config.yaml
n_kv_head: 1
rope_base: 10000.0
attn_scale: 0.0884
beta1: 0.95
beta2: 0.95
weight_decay: 0.059
final_lr_fraction: 0.0
batch_tokens: 262144
Each number is 128 + 32 x the weight over the matrix's rms, rounded and kept within 0 to 255. Layers, rows and columns count from 0. Numbers have three digits each.

# layer 2 MLP gate, 704x256, rms 0.182, rows 225-296, columns 192-255
148127136097139097178090091091112185162159134188109113134169150119123136163125103170081115072141127143124078160141159155135142125124148182130108098130158087149112115077170091128103151144107105
117084167098138144122132043094105122180069174076142205090152076157148162117117205127121121138096106086150087131177146142115094131086071187114161125087165124083108158154143104101145115115115122
123119101142072185098156140079172129120142158142139121165117148163102117132151067145115089133118127153105090144092178130129128128150117149091139119093173127096084111153102091167137168170133161
179131137114090142168140179097155117111059118128102161131116133118095166093098114176115157131150103135133119195115149109102158096172089118147067139073112120143134086039114099187164179170112093
183180134170103158156099111114090051100118102078092145152168123103093139093118086134136135046054074098124171136086103185172102108166102165074152142151146158116135108093135155093117061140149125
158197134109129137099136110126143125146112166110156190042124139119089079116062121106156122205096134167127120132100160125076158175175113090137153075058042136119114110151090102198143119140165116
149168156158121102159092155121157134097130129104154123115157165096127135107140062157144130181086087184087119133114105112068157076128075140180085108104106128132153115103133156139110146160190100
113071120091129245169102126156162112151139113086087085127172138139133161137119147148155092148124136125150077119118136098087148083129122101158089138040138152117173160142175117126122155139099133
142106081135116117109101125158095106090135136106149164098141128126089165106120182173132072179081116153152088150088104089076143129109199147081106155122094092111086051127060095105079088175182130
114181100130094186113104135116133106161094118075120076150146121123068163141173142070123129139072157083139103100135100107138119150144140175078096130128122099133084144156179106150084119136155124
135133118149089087131167119115087137137108116112129149084142127110117147096131110142128099071155111082133163173180122200094076134102145097124090154154170151117132080058133117140142167149123089
142107169150153146154123088095096116121114119175150156115095090184111114125123139104095085143085188104115120164112052147056175146127130160113107180169141143106178132187142145059135085113127159
112168145156158070147202166101149157147119063094129149102161088117118096144169133092079082161127092135137163107110161176162089147162192148079100145139135175121162123111177116119163098143152153
104126083122169157146142173117164130146098106094148153143138136094160150156136052152126149143144124151106107149080125126128131121150127136159197064131105139094184146090196134123081125122121131
137105139180097133134095075064087172114115147146129149127124114153133146131098098122101136116101087148104133156165125090115113164115129160086131051132109112106126149102160166217183110175116122
149123113080080119119110108151098143096091140109137136113105106054151086123086121162106111134153137153130166134110143079183169141085095081125097166097131115120146134109075075179066120183190114
130139129139123088190094117137143124151097111160133169231122146126096130125092129128129114151115140161150125151178085147149087170146200127101130134081136144105137112113143088150146189140089127
153083149131145133105102129078115108202096153130067164098081140067157147108170137119075151071117113160086145140161129079115135127112096134160093201139166123141153137124146153126165144136067148
056124129077116163153117079166160150078135111131136137156106081094120110143104121092061080111138124184071163113161088071131150124143156175148122119090164037096080097060162131139140151106117113
138130074082110120135145129144138179087145171165048186158149188144126167123111132076135116191071129131206133163209124158122119127089155134096138143173103131110134134192145144140168099090104145
167091174077118108067147099121119078151119173133106112139110135204110126087141119164101153113126132105118155038161093083147137130092154087138099134116134104171147174142102083068179190155106160
129103135119190158131123088124163206122085164099119114127084129140089150208137171123160087115114135159118145142159154171136118160074114135067153113093161073095101202155180139092154127102143117
136180156080098154083125110140115207148126100155188041185109170160151156114109074111180159074115084078120162116079114073155153118138124118099110147167143162107127130092124084133079112116133113
122225098106122102113134116147109134103123160123098024098135141124149127090132158141158232153136120091081143176108137134128104157134116166115125083166143094116141179091122128124145068129115124
151124060195128122113120131116160082111122072128135136100134133164154105167122151189089160112126109108083137175101119120111172073040135138132090115118173094117095164151160165106145121184178089
118130097140132131174106159103139121104141120099072122170146120189153140195060115173144147095157131102133106174184154115124143085126128135147156118114124130147169116126099073156071098138120107
169101087116136148102087092139141103135123133098092152067121146134151101134206131076157155126069085154143065191117168045097147122149142105126109169124132082095084121131125123184044088119192187
134177144151122129108103118107176114074181097125069164054131051088160181145107144122130127080112163186175073091072132117146124122143105154108143124098184153081154094067113089178073120113109133
157109166115163116106125125127183154129117126113120107175082160137125152129208166126091114163088114110108170140130173150118101144136179131155220095139117105093199132113121128081143121124099130
125173150075139145096129160112086167169161180094102133111123154120149128114103121194154195132136048081147102120102156109152165134144143169088143140135145146135137117101152186104173065127205147
128076089127143150174109132096124170136086145117072134126195110127117168115152076150170117185128100140104116147110154102117169142162136176086141162096120079155144113098104124129148136127162113
121135188093171090115155125113105170089136116112126112144124129096146119126117147093133133080114130106141092148169100110118107098113137112101171107121195074156064202163154148113116128149104111
161105138157082139110098131079131148098120111122061128166110157141076124156168081069209102121066148135099061116138114093130069131202104116089102100127134127214171120170076103116110133113128160
153184122180130132079136138138122128115089181138088165143144161117126096176197120129124088150043090157151176078080100166119075158135120094099109121145141135137137166109128092135092101126098159
184076171179180143215186133097083138161140195156112111149151147115158157120184146089087108077064133099127146110139151157161092160129103147128110148157151152127057079115118159115122154155109098
096159074139119135154090139159090087182156145160124047102172133117075138083137088152126123172159119109159084146155154163108143088143176160109151123147170129071179135010136144122174148160120112
153188039096101189099109155115063137098104171125117115154127095216159101129138151116120086123170137143093219108129176130090096094077069099080117034125108153135053114119081126088120153056091094
125153107122153151146062089155146075076171147140138134084142175198126148171114129132077142188109100181137131133125142130136153140086150154114114171140096099178133171099103158112139131146112103
152163149099083160121140117116133150113108125061103181176100163114146150088133084093141109127121100140163163183120133125097116140103097187131149137168117162130057136109102099160087141130141085
100193101081143137124118191152114218128139164088144207106192118113157155115133116141141144104129139132117150114102136144144157157145101102154114146144123098102154181130110125104105137177098153
074123122075057160105109140078120099088111097075166073105085134162139139103144104131123154131119118118105108118104136089164205150122112137123080139162140182159093090142169055154095132097164108
148063108189125153146112160102128136220160119164167109130145095091163158115136082192135125083161116171172168083118176180179139104155101111138170149127172180158162089097106136059141143145145131
102083127128089114146073155095183139126148054142138082159103095115141203178106140131103128109113207110148072105140148158107166143149138120125169126048130101112129142038118101114086111139130089
123123145089119118087124131156163125115108167132121170156197126152137172098186137112122146169100155156146150168162188131143151124084060100064144140111119080129074141135114109138121083169101155
142168199134206090120119066176108147144093116158172111128144145137123132158118079197138161138108113173158189188117107100153119117145161143112130174105110114122109166180106160118104194156142075
108102135163126126167145114086164128147102140168104104130169140161092076175101132101117139098105178149175100122103143077071133183130078147184193149055105080116175099102107177115138136110124129
152151166144126106108159106143143161143159152153173106113114118139132070159191182096152176152174075083111108103132153143135178122131138113115106127151124129167083109166057111126169113105168159
123142094106106156163145123151101092177137122165155155109139100141096072126093175114110109137090176081087078158142102053152159078150119099115133221091107151209145169166113136117162062061182088
100147161118193160162082129128190114149155128173127076130104184138146089081110123148083088098121101125136120159175117173103099112140145127232107039106107125084178109134133150110161066161118124
094098071141161155143118135104133109104085108042103113154152169130107101167209166164092091152094125096129138079101128161120137124086114106090149124119152108080131208132123109075122170115175144
149126113158189108111069162095131087105097127150095061108102154151110098136154167092128164123095120124098134159126114101099135193095152173145147150136159115117110194127149158163106070168109104
176097160140110180129149102122153163096145093106142117133120158147176193108152111156101164152144153128159057135158136081122088147105204133070139137153135106145133144157231188163104114195113126
097112142103117144182165143147113206148138170106153144123076139164116131126200092174148128163145154091143178102163143153107108108150167122096087160146117171085149183128125107150131137079106100
133061060188139095171095137147153121119196112080103155180102098134169159139135135131113108118153166110134086101127172120162069104121144126097086108110155169085099111095104104162130121125133129
166047213149095076145116129138094070133097148107164139152082181138151156151106189088140114121175091137112147080173169042172177124097123098119146083153158125117149083152109098093120172160119187
152071117141131136120114093152099111104105180114119120140127099074121145103141149106122149122110087112068060104126138106125174119105122130179144156094115129126098150091080165098136155128120077
131129144123115113130145162123115157122149199142138135144125153102107117092119151142104116088087081133145166135135175091161156147112113137076089186109166096151197106147091186128103103150120066
134136102119126173145134142150085115123148058084150103132147093143104177093152124144133117182107152070117146110179163121092141157176136114154143089112177109172210139111130153164136168153145169
074153168132061118116134122043135185143134139104157107122160148146186128131092127071118143154084143145193121092107119100084162158092185169155199129161112182091132111140126039111147121150174123
183139126115111121128140129083123138112125157084197135152185173130141118090153114193131184143119083104135171172145125133122099108149139178155098097142138130097159129122081157078132115107166147
102127098128139092137122153134123124169123169135191192108087097146082166136148140200124114139147118085063123120117068093090173110121114133145076148116122082124083134106082153164135084095149156
122113136124097155115095101149161128108155142170107175089144161179146169093096105173140143125132116153084135185196139117168103094136214125172114148140151163103151086104167064064040114098182099
114158175103109141143183136220149167182058145132119175153104083156175157164105128158128106153115140117077133141118164126057059156172104117107131121117094102134115115111192097167094104094129115
177131128047129207144138118115180120115101161113094097181114127066135120083169095119139109087107164153156135152107096135123167159166118066132104119162196131179090088152101162123147095145083143
124121129135119138147137110111080144095124165128154105080134173108109077129149110099143046118122090201141127146156171104161094132144159153144144149114103136074044098119154092121136099178147071
126090090162147102192093143147146097140194158114160141115132156186089131119159122159121108140139144129162090145130144104071142134168065141098127118116150165123099151114106104092128115175174152
169092124116189149161147103110170102073135129149124165128103117155095255067154112094138126133098121100052117136146156132116139161112214084127175101088118136206135175159165132135134183179054098
138097191181193140110146156163107100149141146071120169157123135195127128131133144157154126149123104159127115151129124116119100216138142072154080120110119151107113127193106091112138173186105086
055124099121129093205120140164103115150082141103102158095168107191128114169118110087107090069146147153157143174145103135145113110124141151143161177101146098090136102093167135073133175081149150
120172107089122119160081143098139143103164073111115145128165083148170151168129128120135190087099043135118145124137109053101152084077124083131171126158091134087135127091153173171117146109106116
131109139130087099145141127092117148097159146144153147095201098103093072093114136111126152144131129139126129140167116148072100168089151143098172118104118127091197125099106212151149128171164113
115084108148123119160067168116143106072147148108157137172102168166172133163162103103118126109146127139130109116161142180141128171147166041138153152099096161146129115086131123153118131139151168
# layer 2 MLP up, 704x256, rms 0.181, rows 225-295, columns 192-255
150114101158133115078137131123136122127104152091160093156104115151148182118177169067068100114147132095133178084107152117125091099155141125109162137123126187178163100094114138082094179127139100
113111146101142130143099158115105169125172090154148078168124108151071081192127123112126082125137075146154113092125138139115102129139126107117122121138108174090163143187175134232075133084083124
044123137106179110158062104143117172162085145119141106137101114138215123165117148136145194179126150114084168118163094063121135145106140079075119133155111120134146108156182135154093117103135088
110151068134176147128160156134132065146157146111067087125136154103076154158141114168117080103133132107128112142194136133127089133103115110163174109062168163093136173164113121133053112153140148
178055133066130155136127125114168125193112168164115113127109145074134093166166149085139114138106134116191060179151102078094125176102103063124078135052109140110155200107108124110088160095074107
124128147127129113160116135107147104176122109209140120160129113107157072136158149094134088180153091149075069117155112078093104183085102101135087127184121125134172143160138131123156121121124194
181156114199144112118170109148117074121094186167129128135211074173123093113147138171073139160097142134162117146131098115093168103162160167131109146130162122165084138101091141125157143145091193
078165100126159120109103105134150127148105116043109136175138170141172110082157109080111100176176133116141159095115142121130181125122126120144173124154126139099180131124131112125124155079141079
141156155174137101137175156094111138135110086153178171087071169163112139166102089099220099129063152170107120162086176147123103053147129146070126165164081137139186134142129110145078120102115114
130101097167170099094150131137113147117136160132153171099118152097185113099108158224145098113162063149126144155129170126154135129145126143157159076095114165153150139138131143108144108061125125
149060090143126155124117150066112087093157172104115110081134080135140157093104113156077201161112174122134141136115136204147124087156133116121134139100084143174065176093108156126154157100071104
100112199127151138133137158106224083114114157117125165146131116130123083131095149139129150076110128104148144148082132150048117164144105102140118114116170156183113172125125189099102118128166135
071113155181176071085123142133167128174137067146150109184111090151118097120134116117129090148159107126168110146122097114159121107138109179123083184095087106106145146088181107115102139142113144
116092091142145111125115141145104187160196148160104133140150133130126208124103131131125158105170169143074111135164115134080051140131171196159105168159164096114121160116141130174126146107088160
194133151135088125126123087094131182088104128103137084124123133103137139120109139125165115102085097135095118206098157086129094158117138201113138080119118105157100128113155135122163144131129184
172141124127122134148085098161089147059119168078155122089124151082135114115099120153083121141117123152093147163147158109133201152118117105119080143167124094153107139130148123182091132187154120
140084138113166123086219122141135089107097147106143115092117074136126112129119113125070169101169114151164118074102173096138148114146104111170149066171131136165113129187122132114100133151130115
115129142074102126111103146193127129115151131105117131173121101188134115123084095163120128130125110116104160073142128156107189150163134067096121103185152107156183124165122111158064123161135169
103125094135130146107152187125108162157108081174101113113115123149140112128092157151144133115147173128139085134114095129170169133145110149130146126112130162156152118136121144175110076143120131
038215070013109089059192077134159194073129138162131121099100078208153151138130129144161161133074155110159109142129142091177137077095061131126167132116145092110181144122141049152084120055128109
093115182125117145091094123109093120150093111135127089153094117154134162147082157115135129084145163114145146131090135086110065145109095127134174125116137133174136151158102133095138101136097132
130127144097154135129067084159159201097112142146125168064114143141126138222144108154178118112146097195121143128092142148119118148114123150099124122062167125096160124121169144144157144096143155
176132138116141117145147127103180078138146092160105091168157134169067145169135137136124097067123129117121097112112142112098135125122099196088149089075142137104200114099116190064114156123112124
166135109086117205153176133150119132167104107122103124108114106156162167145131196188127143109122146138131196131143110143120063131155104110131078068116125137110119192151157124093130190112132113
126119105140130150137142121141132085139122075123170093115110117119072152071115152114115137073086089140075124085084154097148074091134195070135131087158134106110131153120154117165100140097074105
140120106124168064080128139099178104135184151120086088111211064151097148082131160150096087139111097086119092071133156081099142148137057089107164172147122165138121070119121131141119126170130114
112155115102111132170097126143126133151144161067117114118099118118152150093107084065121179117126123082128133133164133190155158116094141157112127117188174136121079168161172152098104129054077083
119188146199151131108094116107143112065175174135091128061152107118096142192105195125116160114083143161159073167103169107122100089067107147185128162105109130059141104097076093087130158121130143
148139129099085085157145123145106182163133122162135111140128145142136182138078183150104153113169073086163102136125129103116125154076101138107119138146111110105167113118109150126149113117153121
128137160130138086127148184153147124156137127112116163142211149138099103214073125156142107161163100140168129102078127126118094098138119176158168182115105156094085179183128140120140093160198114
153102152116144134117159137121173119111091097179152127150092121138181065177152048093087129180148102126095116131170142141087139163099079127099164068164103134168111112194134088160128130167098169
152121094102054156121092097172132143172044159153109126133093120065129135047148175142127110112120149124086135099046172186056115134154136128171074105079072159102102112117148148188136124145123172
168097124114071136148143111107114151126100147078090180095151121128126135125161081063084111184152137107120112108090078119128109125130076104095095101166128121181129185148113139170144070075160141
133106119175173128086099122090132066109136178149084085154124159111120102119171199157105090141117160171135147113080146163125109173120159152084114089105081098096085139154088102118075112106148142
148159148124107162105172195157091107180128113128166089109118126114141131107114081076102134149104122136075075104133142115103138146183120082124184140118107155096054149145132153132141075167175133
136153096163102128127118055109053100113118160131145088101200138159129093138163108147136125208057108173102097099117123092105105141129144112100142118105092138166131065105095136097118110109134125
092132130109137198150168123130132151100131111130128110095169079169141165150107096139113138078182064057143135133163089142144125082064155072056105159140098182137134123154146127164103096078093168
125154051122159131161136084179103079107112164133150162159170120143129126120152074115113058146096151139115145155128105111150167159109184112119173169111074108091113134195134032116112100138126088
135098145102175190119150103123131107124148109147068164169147185148124145159154179132118056118139124091129108175121150159157143122154180074102138094072113134090158108105153098123080119104133180
137078125158094136105103095141166085178164128172095086124135133154138116088123112088100111110103117092097117173035070147151139125149191118097145086085052139095081097102164156151145123096103140
122172103166133150125103115087102142081185188147122102139204153107125058166183123068181133150103140113129122176133034217083108161168149141160129182063148141180033145092138116108122097099116167
107112200080151086103113055129138111112063114147137145174111082126184161126237061031155112078124085066108083088135142145112151110104177183083092160142163158129137127105152145120129184079114138
142147117153075126200138084152118155108115172136068144083114122095100099113145125108157048074169076067160107148170083127060153178136106098122109119138118189149081078116122088095147137111150129
138170094144150123168097127108157123103141094124188118101184152130160154138113109138158177147092098091116122134104100097163167123136151082141114100121154102143182165178089123169122088093149163
053065075137102098168131096137119155115165168116103133135163113146088117063094121080157180200112122087156125146140098121108094065135118119153153066169082119128156109128128109137204192129121202
155131155114151124097167165110098145111138144081177138119085126155122217120214239118121086185130138100114110094169141141158124102105171148076129124130177167120129172152094097175097117126132128
147083191060177109165098162077103105156117125163129106141067099089143099122069134113156191138150124139158110179129119132106057112175114128055122148144158127118187098159106124095192164116083143
138179102131079125069137096136135099188085089116200162090077094151074046117144162120115133073113040126076142097119127095115146102117175102123109221105116156166170127173125095112083130156182147
124146137109121149182118051144174124137154079101098164147122182107104092143102125128157134145157150117140152113172183038160130136203120097098136139076120130136130117178194081166113119117127067
072105151104099118137060167161160118110133158170175071111159137114143148112139116129154090159066128159152111171170110131161118152105171119119171174182135130133136092126123174174128100086133091
154100115106092177156080091153158160129179117178089140172090116164134147199165111152093060150150126130116135081172120143114125082091084144120123076144118147093150096124202176076130125094131151
053157131060204105107192119152069121166099205132166162138093064111113175158115163133129085136109157143143100142125098095177189142134138139134124122126119149127137126103102152051099099072100177
143132095121151135133135144145156177143124172144124115113089121169111135159142125165111114171093196140145158124103116118123173143138120140122101142175068162106097047132147117167182159136174108
121087136179166090112096096141170134093150087185139145156162221119115110137130106101126166184102127122152129128141176168165183126184126174154137151122077165126178115109116161092110120113118128
092092112148135150133155077125125116168136087103097111159165145154082152113143117087127106166157126152124123123106108107191138138132091121139146128083060099117100131098148166078136159170092158
100114143180162073161144142137113130131144093066154100101134135204127107130135195177107170133144192129158095101171153078144129121099140115116169041160157147179140113111121101120096129142120131
096104068092107164144087119163086187062073095142203100128161125063176115061111206102128094099142116110133190166072134089177144104151115109128114114214176128181132127164073145132126156111158093
137124117094092111193133153155067090096176156158114118174132127120093132165184108108138137131101147117116095100146121147090142166149119175184174105159121129093149144119135158122129152174104133
092151168178139132080166138160209152037074141173154182126135122065102112174116119112160119131129181104104103118178147143139203147161098084134110114143142132101098100156093146075153140127149147
172133179115121157153133115101135141041144087127124114109097105092166128186091121144131133136158164066145133060122047127138166143117119158098177074188147128100168058134157187136059102092100157
189123126162134109154098142125171118114154154142072141084158074095130078124175136082102095134127181153175148143152091151110097084144126150158148146148177142176100165159147115121141137144134147
083175097147097169137146130095131214138081120098167165170116045114137152160141127100139172129102159141104057113101153131151142083112103153120163124084129107087122122076118118091166160150163129
079136068090139127137153133099200146074131131105154113120201136179118101146171109015091182147120146120090125141108143108068157168137126095135166123137159152135165187110115141122132166114115081
145089082119136108189130163067071143198071157144118126093097168146135134067146089079108125126101166089143102142116124142123172147167110086129099112115090084136174163101134126122120141094178158
179139134088149113130079179118077108201112140156097074137069164172125079116158109133136153099118065165165172136094133133053085080131117106124142072176175114109111036134080113175153191118080163
185113161119181194163091149134068111155125132138142110104106146188134125090128108134141138130153110090137131118116128150108159141191107113105174095161111122174121172158107115094134120133174114
164148106171078096106060141138071104132093185137153133129083115076112178130161083135187151172115156189130125123052146078137162095140147159126059130151079128160121157121072080121107147169152141
144166102140144132153140129129103155098127128123110131148145102111120109114086166120143199181199084096168115086188180133138162136084138139098057100157115134152101115138139099099105087046144105
072087116092108145188144086224147091124083106097094143092149137114190104140076181107137096125120195145165183175120086101120136106135172214155091136130137164157193161114157122128163178080144116
127121079171122116115149180099124140141151096122154124132159130162159129171157113075139191121122060122139174115103107079130135161087128155187131119128072129136112121103113189204106144142148151
137117111101180159124157125136137154125106092146112123116050122146111129124150114136098122143142084178148146092095130100122124098136139128155069134194116085140080148150121135129149129147139132
# layer 2 MLP down (transposed), 704x256, rms 0.169, rows 225-295, columns 192-255
162159135126164096098142134154162121114138097043142136116122062117123103108124170068118149159197135196153176158136112067107116172186099168157145166165103145133136158116114209149142189146123091
126153129176148146160121131174113100142103144118087123101145219117166114117160159155108197115082108169175105087158080102182103178095134168175105125182126083166099082140122114129087176176126033
100150178067145146149046125141139148136109131155104142137137145133169078078171177112078120122130154126081166174151082111073110174035143097098130115162142188111131143144108104150110141123166124
147130098104129090135163114119126148172128141133122087137126140082064115192138093184114108124170099090191076101158141096113150155093137053174164126085150134134155165169118057083138095123127116
161091111132181133102117115138118206151113116188190139183123143093118108107137177138140114168147101220100070160111137093091096079128140171125134072105097039094154138126146156108141153049086129
132210142104126119091076123136161089104165171143096135128111156109101119120157164093100145155167095146155069133113117082144152113109171138150107098082023128100096083134100122120167155154235154
101129178169186081101123132083075123133091083153184110157117117199160197128091105090125180147156146134128128184133143153153169158147124141120094149090166191132133164145095075128115162100124136
139166135123112125150120116160169139150153059115121119161188123137104161074083109158118088136089185048126152150098162143128173167181131074169159131087103162145102138115148149117132100164167173
073105123075119144128158101093155137144147184092141113112121136152136062119156168178108190106066134134110108125182091105117133145098127163220140125101145110119121111200212135159109126146108161
124189113143051149065118129102129173128164062099107184118116160128080144172169117079119129197109159091129184067182173141124156148187070066135138116158130140129153112103156145113110163151127180
155162121129110128097116139138078115145085144204113149211131110135145105141064154138100071090098100125183123198135096166074110182084162149120181162176084115114172107105115148103117150085121188
107056113147124152118135120123118109100150123153101131147101133129121161114137150123102108115065167138192158095120123120116172106117118136136098171094089156138127130124129107133142105112118094
108115112098170142091101124136111117164132124127151078177072107148123118124122133088134100113120091128143131119104141172152140102103110086110062120150115104088096163145119168221110155106116169
126161109116164154130090193124149185150123156159170188126139157078117154205130083140183102061155130120100126114173085131094138115121155107133148158092171129137153109212145125137164186114110121
159104145122069152115080065177174072088117091096123141061104129095130094105121111146163112104083170161138165134139151084146139108129137124148144162121070161211112160137107130121116126110167157
153124159105148142145116106110113129090116188093089128142114058096091131110175094155124117140116150140157148138122111086160113169123040076097138147106156096146080174120114134106104104130112141
065120151106151109097073109199134094148194132115123115135140134190126124106111120082129232112110167174075124114124141095115185075097078098108104089156107150168130153125183188167109121128134078
140132161135143133153149111171086182184132144120132217173134162172125130147109117115150124112116157167186167124168126149118082143122163116126045075162103131120121095107112168120129135136154158
136127165150163077120070154111137113105125096124147139134096139166144072151118134096116115074090077129152200161135142183113167138127119146125139158106079234114090092096124122178116089134112088
086139145135129187105203110106136168137144084181085084078105077171141163066142127147092109116134104086123141129110167157127091097186051138068155166119076113138094143073108146088087154186061117
054067085126144142143081153117076094098082086125138128112095108115101130141141159087154178131068132079120156120097156105080099079140079060158153168116136124137151141187088181124123134082145112
120140158116004143134130195155088058128156085127101151082129070112104105111092136188112136144188134085120153127097155130134145078184136108147163099095147130124119074093090114131089135159123123
152131133106160103092114107124162123183104117144152208181128129132083139130115118150157156134134149061053153131160131145135132177123179145118124171085141107098101103126149100125125112119118169
130132116129104136129131144173050082129129175173107065122217114154077142144201130102119109146094142135078176143089166124121079158168095146132103086170162126134090122116127152113079106124125125
125145094156069130106142144087074070144073154165145116181109136110093132104080157149172145097102133158163135065177111144053093105134156071112177115138148082115118124069066146168074132097145094
131121093119208138155134117108119133188141125115061081153164130139167159188099127155144102093161133120135099128117107085112080145110135129151138130110093089112100077127132124124080104123092138
123134117176165074135106068158132102132151150042168098086075180089138161085079130124158147090150116139138105160117092125183146120148127173188091128164126152142136149127177154119125157089114079
120155105143116124206114103114171161115150189135105165136097096132117128136098130070120152122110109170090148087135126174109128100111094112173141037130089098143142100155119135144145136114093116
157152169145117131175148148159182092183043138078162068148062140135117128108073138141137114063130042133127108137140109161155112101073104153101079074138134111090121086114114130114172079124116100
148160120128111147152109130099124113102134088126134127185163130117153110111109136129170194162098094189097084114154181125140134094172160145166097152072157225136124156047138143174083116070085147
146101147183095132151054145131128159098113091165171114091125083136092113144129148128051114106140140106094112131148144065098110157192149178096131124147114146139147097130114100086153120119128100
102143084122119121140101110146162096163105140135058114101100113076143160138068161087160110131137144147120203126146075192149137097136092109122101142154099182118140110098118097115145122170103087
176120119141093113143117127203156114109132141143152162127176186146119126144104148091144139150067127134109144133206148148136100154161131146120136201083149121133087173174104133125151144124094134
219190106203106144057138126131188159114132150173156097151144133153138097062129153133130094142061148115116160157082125133130083122172107178131123124201161122137169190134129101161126108128086150
130106154087136087100162176084120148105160114112118126106062135145155159122147144129160151111149155123130126106142102096178108140169116083092118155115144107136128121125138109153140112118167128
141145110110151072108199129089140132156161116127123145115147107102188081135122132172097130129113084106090176151119139116133070208069107157148179120160064108142125095091093140108127114121110044
068146111146127171194087172145135120172174113170037084075103092154177120108126150130109116065105188119111097131125206138153093114110107082111068106131177124141186107124143117149109139090154128
130131111141091151092086131146100174126091165082096136081137152143140158110122104171129112156123096193149170081146112140117119153145150123140142140100187079124153056195130173117160041159167073
106071068131162201137093141138068092119089084193052112092146108133071155129139167113075139095176149075122118143125174115155149110137170139101126153127140121167133100182163148077160149117122148
071120057161109159122107118149134168151166200125126169118185140108204128093082114101100093118067145146093151107119153149190141128117119073113124127068147108134104118150168085112105165112054095
165125167196151105106155148100104125133116122144133157110201112105063142132121150049111140082104116105098170071139148131150093108168066104122131103058153055093160147121081136155147152097145152
092111159110122122096144082156159118079050107107082093129084156154176106094108152116095142181131160143123120147130093107164171098133168154068154092116162158163149118053165166170157117132150042
115101083095067118185104125144167110102147145158139079102181105118030170095108103167086127038179147103084087145077087122160163113175141118096140154082132171067128115109172132093132127056178124
137126108129090148170107132102139127162118165143112171149120148096132148084086094165097162134085129085063148128149057082112087155096157157108173149124144135131103174160113033151073098078130224
150145181145138104171138136082144147110165075126067119087090135085137117096122192115129098078125081070103098183174160100166154085174157135140136111160115155065137087108131146112091110166182146
075213112208120086144153128143129084117115118111134124093169104136167124088087055161140151148150158095138192170190061134176113109111150117138129078159118153143143095135172105146159171126112095
169183138107101098175123120094156181121119149129151174073078133126112119109150127092155138057149102104190111141126141112133137122087191139109094206120135149148095131108138124162127109192152110
134125139084132124157167150112132095121149091157111129128159133112127124123164134148123198163088132108154095128121224102155186109151151120135170129109102147137132107147177142122096119144143181
146119099080069148147125104177123113127187131126095184135186138151139148188106143098142147163134114098087138150126148132136144116141132151112138176120150115135155061103123101091089165194166104
136134070123108120150091132122145127092128183099150107141084096123163124076167070123126086106084154107150162176075151127112153155105154173111151062154107139174137122140158181134137131110114152
074156101156142123137168103076104101116153120152118159147177139118121148146063162209187144119108122072166135133137142148122097111122167187112092169164083168102172130135157077053142101076148105
144118162119133157058117174129127142127104143081138131071118137087091115145161105148124130216141148152161219126128144176109104149167137165099170160141149160167103110094104071230115071156137112
111101127105085144105147114132140091116121196104134111132120097153181126115088175120041131103130152130149179102101124111121149126159066126118119172089166121158093157116139098087145169156098126
140118138154092102130113071122157113110118132157103111154099189134127056168100064075114122120137127120201125187144099134154123154157100161140092161079092155105124101084109146112123130077138161
134167124117142154113110164193128121070150172137157177145142075127128103114121111130129182130118161075075147114127116113133130114096128123050125087128163152174164109120053139160163190044133166
116100153132169119091157121114064120158161097120133066156162149134116180172085124152167081125121152111105183131163083175083159122124160092152112173139165079180176044135112137088116118101139179
164087094080110148174146162153150137110189067146156097183098077147118151146181134126130157092091128146177144120117105132100197113102126153138138182147138148147120152155182179185124140086097150
092068135124144131142113187170190151133166183139130075089150138128175163076150081088144172137128143119151084105103158098172089044119181111134137106124151124085161118118150100104112080114125093
103109134135141208096113160167126159125115145112106208115078079089106112201100163108102097126095151126154173168130131102116146167207096146097083129119169129110117144132136101116176152104073121
123056099137150163092124078068139119122143091105114092113131132079141120145127099089071139090105109146073108130145206133182130112116126048153150066111175063097148106178133116164145145104147133
143136127126162162159132148146169155158123093062101111121132148156107117144130134153088091132118110166178103134112150149130125128141099126171117074125136136097125128143129115127139145052149153
097129166170122186154116099123151079144128133176091054156104161111129129081197095157111104141140124183136166114172133110102088124086140145109185149094123147155098112066127026131084108122092068
125096075136150113134055110077134117132150111175067159115141109132109179098115175134122120123132079133155139070152129127151086129178103099108086148154179138130137126155171137177089095149207113
095123103152145152109154103086117133050159175114131068109068133126090175058139099169128085125121158086106147147053210087148141163176158124165104147150100101122134146129121185126093161099135158
198105126106202135119153090152132141088168123177117107140095107073091124124082135171145104212052072142072137156067055167127129160150092131181086204100070122104110120075102140164164107143118128
126109123114164144121123178191105093109115089139208152112063138124119142101101158068147169088106090137120138123110151180144170085159165092123191139083134131139144153136147125142117115190149183
105175104192150106141086095103120131123135096157172107132102150098136140190168131117093099121128118104072139111109102120113140147072112046193174111166104095151151112126128156118108187105058132
159111121120135084152140079173168154100067139103151172141127163105148155185095204159156145145145069069087114154074162095150219068141206119079181105152123131148096155157129108180135122109127114
161140146131089111050093124100140111110144162167177119116062143091126172063093113165152166187117053094115122101137171137125125147134100123114176095105184092159097125146122138159103047165125065
147164134121108084133135101143183143125176136131150092107114110120168126130156107085096107157121073124109072140107164098172135181089144182164131098117115126086101210143133139134094153123111083
145113118109121115137096096090117114149141109130110165116126151120087152146105128070101101145134089112185139124113146123133153191087110154132082122188128128125165161117085093151140118132167123